{"activation": "tanh_gelu", "norm_place": "pre", "attn_scale": 0.102, "init_std_o": 0.00655, "init_std_down": 0.00328, "beta2": 0.98, "warmup_steps": 333, "final_lr_fraction": 0.0, "doc_mask": true, "train_tokens": 223600000}
Each number is 50 + 12 x the weight over its row's rms, rounded and kept within 0 to 99. Layers, rows and columns count from 0. The size before them is the row's rms in percent of the matrix's.

# layer 7 MLP down (transposed), 768x192, rms 0.081, rows 525-541, columns 0-95
090:57 57 53 49 64 69 54 55 51 56 48 47 48 42 62 40 53 28 58 61 47 41 43 58 50 64 41 58 32 34 52 75 62 45 39 58 65 64 50 48 50 97 45 61 59 37 45 35 48 42 47 54 42 37 54 47 26 27 24 54 47 28 46 44 10 59 48 50 46 39 49 67 33 38 54 49 65 56 55 54 38 38 61 56 46 42 52 56 54 54 50 54 26 50 70 46
080:51 58 70 86 64 53 55 80 45 62 54 44 44 41 56 67 60 60 59 82 35 45 55 59 50 32 56 25 45 56 53 52 50 60 45 60 44 52 45 49 52 44 64 51 58 43 21 65 51 66 35 72 41 34 41 53 44 30 48 47 33 49 60 50 58 56 27 47 62 70 62 30 47 40 48 52 51 54 43 59 40 42 68 31 41 53 71 55 46 70 54 60 41 45 53 51
095:42 74 45 42 60 52 45 41 34 48 66 60 62 68 53 63 49 38 52 77 33 59 52 55 55 56 19 43 39 72 51 51 36 48 57 40 50 55 52 39 45 66 47 64 48 43 42 46 62 63 24 45 40 27 09 48 40 42 47 34 62 44 41 48 60 44 26 49 38 37 45 62 69 57 54 58 52 52 38 69 61 46 48 60 58 35 49 43 58 49 47 39 40 54 32 52
103:48 44 39 71 41 55 32 31 54 49 50 41 78 61 39 57 37 52 67 48 41 59 73 39 40 58 45 47 51 72 35 46 68 41 41 38 63 48 54 64 44 54 37 60 64 33 46 40 58 64 58 47 44 53 59 56 62 49 24 38 60 47 59 60 41 63 34 50 42 47 69 30 63 36 50 61 49 48 59 54 48 48 27 54 48 51 56 61 60 56 43 40 33 66 53 53
108:53 48 50 78 49 57 34 36 62 52 53 64 44 53 35 39 61 63 43 62 45 28 40 58 36 55 52 37 23 54 46 51 52 42 56 68 63 69 63 63 58 55 56 54 60 43 60 51 33 52 64 54 61 75 48 43 45 83 41 58 56 50 47 54 51 45 46 83 46 41 44 47 44 27 34 44 42 32 47 16 60 57 68 58 45 41 43 37 61 32 63 56 57 25 54 35
087:58 46 42 15 61 43 52 44 42 43 45 50 52 55 53 55 66 39 42 62 67 46 29 40 63 45 46 71 50 75 39 49 25 26 50 25 51 47 46 66 43 55 75 40 64 69 45 47 58 59 59 57 41 42 46 72 44 47 47 51 58 48 63 50 43 55 48 68 52 56 54 57 46 35 60 61 25 31 44 73 51 25 45 50 47 39 41 63 66 62 54 34 46 42 46 55
101:60 37 39 63 48 38 28 48 64 44 52 37 43 44 42 47 59 38 58 63 35 54 57 21 46 48 67 60 64 57 45 71 39 66 41 63 56 18 33 61 33 38 35 34 50 48 49 30 57 32 59 47 49 41 67 57 39 53 38 41 47 60 57 35 46 47 50 54 42 52 55 18 69 59 35 42 54 55 48 45 55 56 64 85 47 65 63 40 54 50 42 59 68 56 49 42
091:59 49 62 65 48 49 62 63 23 43 38 63 45 41 63 48 39 66 65 98 40 54 21 52 41 58 48 49 48 44 46 73 62 66 52 47 55 42 46 48 43 52 55 50 49 34 33 45 43 52 54 57 47 27 40 52 71 43 31 54 33 71 54 27 68 62 46 56 47 71 45 70 39 54 38 47 40 34 72 46 38 46 46 46 69 44 58 48 31 43 52 47 37 43 36 62
082:38 47 55 40 59 52 33 61 40 40 47 62 42 67 73 57 56 53 64 56 57 47 36 47 60 65 63 55 46 24 34 54 67 66 36 58 54 58 32 53 72 58 69 72 51 44 49 34 66 59 56 63 26 53 80 36 52 37 55 46 42 52 55 37 34 62 39 47 35 54 60 48 50 57 59 35 43 52 44 30 68 43 47 70 61 51 57 52 26 65 51 31 51 69 45 42
101:44 55 59 44 47 34 59 44 60 60 57 47 54 54 35 24 59 65 39 72 48 57 83 46 75 42 50 58 51 38 48 55 40 49 61 39 48 49 52 48 42 52 75 54 41 54 53 46 67 42 45 50 39 76 26 57 52 68 32 44 58 46 39 29 47 40 35 60 50 56 53 53 32 44 46 41 53 32 53 26 49 37 33 35 41 53 35 59 38 47 53 44 52 71 58 57
096:49 43 53 50 48 24 43 48 56 48 47 41 56 50 38 41 48 62 46 87 46 59 63 45 54 68 61 38 39 45 45 45 53 49 59 49 38 48 47 48 41 69 53 43 55 51 62 62 44 53 43 43 56 42 21 62 62 50 63 56 48 47 58 51 45 45 48 47 53 71 61 48 50 55 48 48 59 30 50 56 55 56 70 40 43 50 53 53 48 61 54 39 54 48 55 38
105:50 64 53 53 56 61 50 39 69 49 42 34 25 37 51 60 50 40 40 75 48 63 54 28 59 56 21 45 81 59 51 62 51 53 33 57 60 48 63 68 56 41 40 49 40 49 47 59 45 50 35 26 44 61 62 53 52 46 52 43 34 51 52 32 67 55 41 70 28 46 45 44 36 54 51 63 46 54 58 57 49 31 45 63 35 39 58 35 33 55 49 60 54 52 40 50
090:60 54 54 63 41 53 47 46 47 57 52 50 61 39 61 45 35 64 35 71 43 43 33 51 66 40 48 36 49 64 36 57 32 57 38 48 24 59 81 52 50 59 56 70 45 63 38 35 49 40 53 45 56 12 55 39 41 61 53 51 60 43 43 57 55 49 52 28 63 45 62 56 61 45 47 66 59 35 52 32 54 43 65 45 53 63 43 40 54 73 56 47 55 44 29 61
101:38 37 48 38 51 71 64 27 54 53 61 56 44 42 57 43 36 61 66 72 70 58 65 44 66 53 49 55 48 58 53 54 36 50 50 26 56 35 51 71 66 48 49 60 30 56 42 39 50 58 59 50 50 46 58 45 52 59 56 32 56 84 54 37 50 61 45 38 44 80 51 38 64 27 51 48 47 46 55 45 55 44 62 57 61 71 36 52 69 83 58 35 51 62 42 48
085:60 51 64 50 85 63 41 53 33 41 62 31 53 48 63 64 37 36 25 79 48 57 25 43 59 34 52 58 65 50 38 41 28 66 24 67 50 60 64 71 46 59 57 62 34 63 43 47 59 40 57 45 42 36 37 47 71 61 44 68 49 39 54 42 52 47 51 59 21 57 23 42 54 50 73 64 49 50 34 54 57 57 28 32 51 45 37 60 72 42 48 46 34 54 60 46
091:50 47 50 49 47 35 49 55 49 68 43 61 64 49 45 52 62 40 48 90 31 46 69 62 61 49 53 47 59 45 46 40 55 50 38 49 44 32 51 64 39 49 47 57 60 35 43 56 32 63 45 46 52 42 30 63 51 56 51 58 55 45 61 48 48 33 61 45 48 48 41 38 52 41 52 40 56 54 51 61 46 50 40 33 56 59 48 55 33 54 49 47 53 48 48 52
104:31 63 52 48 57 50 50 59 64 65 51 28 52 72 40 56 26 37 44 56 54 44 62 36 61 62 55 57 45 23 44 43 42 47 40 47 55 67 35 46 45 79 45 53 47 57 52 64 45 45 43 45 42 57 64 52 40 64 56 55 68 22 31 41 44 39 32 57 48 56 36 64 35 51 63 69 38 49 49 39 44 60 46 50 40 47 68 62 52 52 57 72 43 29 56 00
# layer 7 MLP up, 768x192, rms 0.0869, rows 526-542, columns 0-95
088:52 51 60 57 25 43 60 25 55 54 63 45 47 36 26 43 53 46 38 40 54 41 39 46 24 71 39 55 64 67 40 60 51 51 50 47 47 29 64 55 48 47 57 55 47 60 32 48 67 56 45 51 59 61 48 40 45 51 63 53 38 52 51 83 74 48 57 44 48 47 15 60 53 62 41 49 49 84 56 39 64 26 43 45 56 54 47 37 33 48 42 70 58 58 31 61
084:52 21 70 52 51 48 56 43 46 54 54 53 61 26 39 41 54 53 40 29 52 36 43 35 36 44 75 28 53 68 57 47 53 33 34 62 47 38 64 28 43 45 57 40 73 79 40 45 42 44 42 53 58 44 44 48 59 45 56 56 24 55 60 58 67 67 44 49 44 63 35 54 44 47 23 72 36 48 66 49 55 50 55 45 65 61 60 41 43 38 61 43 50 41 15 35
112:74 30 48 24 46 44 40 46 66 40 37 52 38 37 27 51 59 49 13 36 70 43 50 63 64 37 52 48 54 54 34 45 41 33 49 48 43 51 56 46 38 39 60 54 37 42 48 71 36 52 51 48 55 55 58 52 57 54 81 41 57 47 48 39 60 38 63 81 60 44 86 44 62 45 49 44 60 55 46 65 64 57 55 62 44 51 47 62 68 45 42 42 40 18 60 38
108:67 47 37 70 63 51 30 46 34 37 31 37 54 68 39 44 38 34 56 41 50 49 49 47 31 36 37 57 69 51 37 47 50 44 42 33 68 40 50 50 55 27 50 45 70 60 57 37 61 33 50 54 51 46 57 72 35 56 52 29 32 62 34 38 62 51 38 54 38 65 57 60 61 66 55 24 62 85 57 48 39 49 51 46 34 62 75 53 64 67 30 54 49 57 28 56
079:30 39 38 49 35 51 44 25 53 67 72 45 38 53 59 49 35 49 29 29 24 43 56 56 54 79 67 60 50 45 63 45 62 49 44 51 59 53 43 51 57 47 44 66 35 26 15 50 32 59 58 47 43 46 41 35 37 48 52 34 68 40 45 55 60 70 53 47 53 52 42 47 42 58 62 29 59 69 75 55 56 48 61 34 44 56 66 59 54 43 55 57 48 40 33 62
105:37 35 63 43 61 54 58 45 55 48 38 42 57 47 57 47 45 60 67 51 59 63 60 51 64 47 44 50 60 36 52 56 52 46 71 63 54 47 55 35 31 39 57 57 32 66 40 39 70 06 43 53 63 38 60 47 32 49 47 59 65 32 53 64 41 48 57 55 68 63 62 65 50 78 49 61 35 43 45 41 39 46 34 50 65 40 62 69 41 47 53 37 46 26 50 36
094:71 75 45 39 70 42 36 65 49 48 42 58 46 52 57 63 45 38 43 46 65 64 57 41 51 50 67 65 78 43 72 28 52 52 51 36 39 56 56 47 23 41 48 46 44 49 48 29 47 32 38 45 46 51 47 78 31 43 59 61 71 62 34 78 55 37 50 41 70 36 36 34 57 32 60 45 67 77 71 64 67 80 39 72 56 45 66 71 41 51 33 36 56 37 62 30
080:57 40 59 51 49 61 27 61 31 72 37 57 67 52 54 40 46 30 50 31 65 59 52 55 49 44 43 73 52 37 59 31 50 47 48 42 37 45 41 52 36 39 51 71 49 37 59 61 54 42 65 28 50 25 49 52 50 35 65 61 44 55 66 52 49 19 66 68 51 43 38 50 59 66 48 38 64 42 25 59 57 48 57 47 37 59 50 48 41 35 53 63 66 39 53 54
095:61 54 42 63 35 42 61 64 58 64 25 49 70 58 47 30 41 41 52 42 39 39 39 67 58 58 56 56 35 49 44 49 61 67 57 58 48 57 56 47 45 34 41 46 59 51 54 62 47 21 47 44 61 49 49 66 52 37 53 65 66 60 58 79 68 60 33 48 63 43 64 59 73 59 50 56 37 59 66 63 37 40 56 54 54 39 37 73 52 43 51 57 55 32 39 39
119:49 41 49 47 60 60 48 42 64 51 41 48 64 36 27 33 72 45 62 54 39 36 42 54 34 38 52 69 49 36 66 53 57 66 66 34 50 53 62 53 43 53 41 56 61 51 27 63 68 39 39 28 70 43 46 51 21 48 28 37 52 53 46 44 63 48 36 44 62 62 42 54 49 74 15 53 52 52 59 62 57 39 38 48 69 44 53 43 31 62 41 62 48 22 29 55
107:36 39 47 34 58 46 44 62 60 57 35 47 46 40 49 50 48 58 44 46 57 62 50 71 61 73 41 70 70 52 48 45 50 55 56 46 48 68 36 40 64 51 48 40 42 36 42 31 53 35 65 40 58 51 55 72 60 27 39 53 47 72 37 51 52 48 53 44 65 56 53 39 62 39 60 51 53 39 44 58 51 51 57 87 69 43 73 68 46 47 41 35 68 27 40 54
089:65 46 62 57 59 54 46 51 37 38 54 36 59 53 31 42 66 38 41 41 51 88 68 58 55 47 39 68 47 40 52 47 71 44 69 53 47 43 37 49 54 44 37 72 34 50 53 71 52 63 30 46 55 49 61 55 33 40 37 65 53 49 42 55 55 22 68 56 34 62 59 46 73 56 49 51 39 33 45 44 47 81 27 59 88 44 46 53 38 54 28 55 56 43 34 50
096:39 43 58 65 50 63 40 40 75 61 59 38 59 65 59 48 62 41 50 29 33 56 71 51 30 61 39 73 39 38 70 41 33 39 84 46 41 56 47 68 56 41 51 59 27 53 41 67 47 24 36 21 46 52 45 73 36 52 46 50 68 53 59 57 52 52 68 67 57 55 49 39 69 34 59 29 66 66 41 67 35 38 38 59 45 72 40 47 42 41 52 59 40 22 38 53
076:69 50 63 34 44 43 46 30 37 40 61 42 39 52 54 27 46 47 51 45 33 57 62 60 59 63 36 42 43 30 49 50 42 54 68 53 36 31 48 71 47 35 34 66 69 46 54 48 49 34 51 21 72 49 53 45 52 35 48 36 53 56 33 55 55 49 60 42 52 26 45 61 54 47 46 50 40 63 45 55 63 60 51 47 67 44 51 56 41 44 33 55 49 37 40 41
105:41 35 49 43 63 40 54 45 57 58 39 45 37 47 30 35 44 63 46 54 46 47 67 26 34 37 44 68 56 36 59 56 79 38 54 45 24 36 60 38 45 44 28 64 60 63 22 56 44 31 55 15 70 34 43 50 45 42 44 21 37 50 47 42 64 48 73 54 62 52 36 46 47 45 31 40 42 41 36 50 39 28 47 54 61 48 60 51 48 51 46 56 65 42 46 58
096:48 59 49 55 52 58 46 58 45 70 50 50 27 37 40 31 54 60 53 46 78 60 48 47 50 48 37 45 32 56 62 44 58 23 53 39 66 36 52 32 39 54 27 59 49 36 42 59 56 07 63 45 82 37 47 56 51 76 40 61 47 53 53 55 57 47 48 66 33 46 27 46 60 66 35 36 40 69 40 51 35 38 50 59 48 54 62 32 40 76 38 60 34 51 44 41
104:56 60 52 54 65 34 34 53 80 59 47 59 69 33 27 54 54 43 61 50 78 55 53 51 62 39 65 42 73 36 41 55 64 44 63 45 48 60 62 39 44 46 58 57 77 63 38 47 44 33 45 47 54 45 66 47 49 41 38 62 52 50 65 76 46 41 43 51 44 66 54 47 35 50 59 62 70 74 44 68 79 36 48 65 61 49 48 54 39 59 24 59 68 50 27 56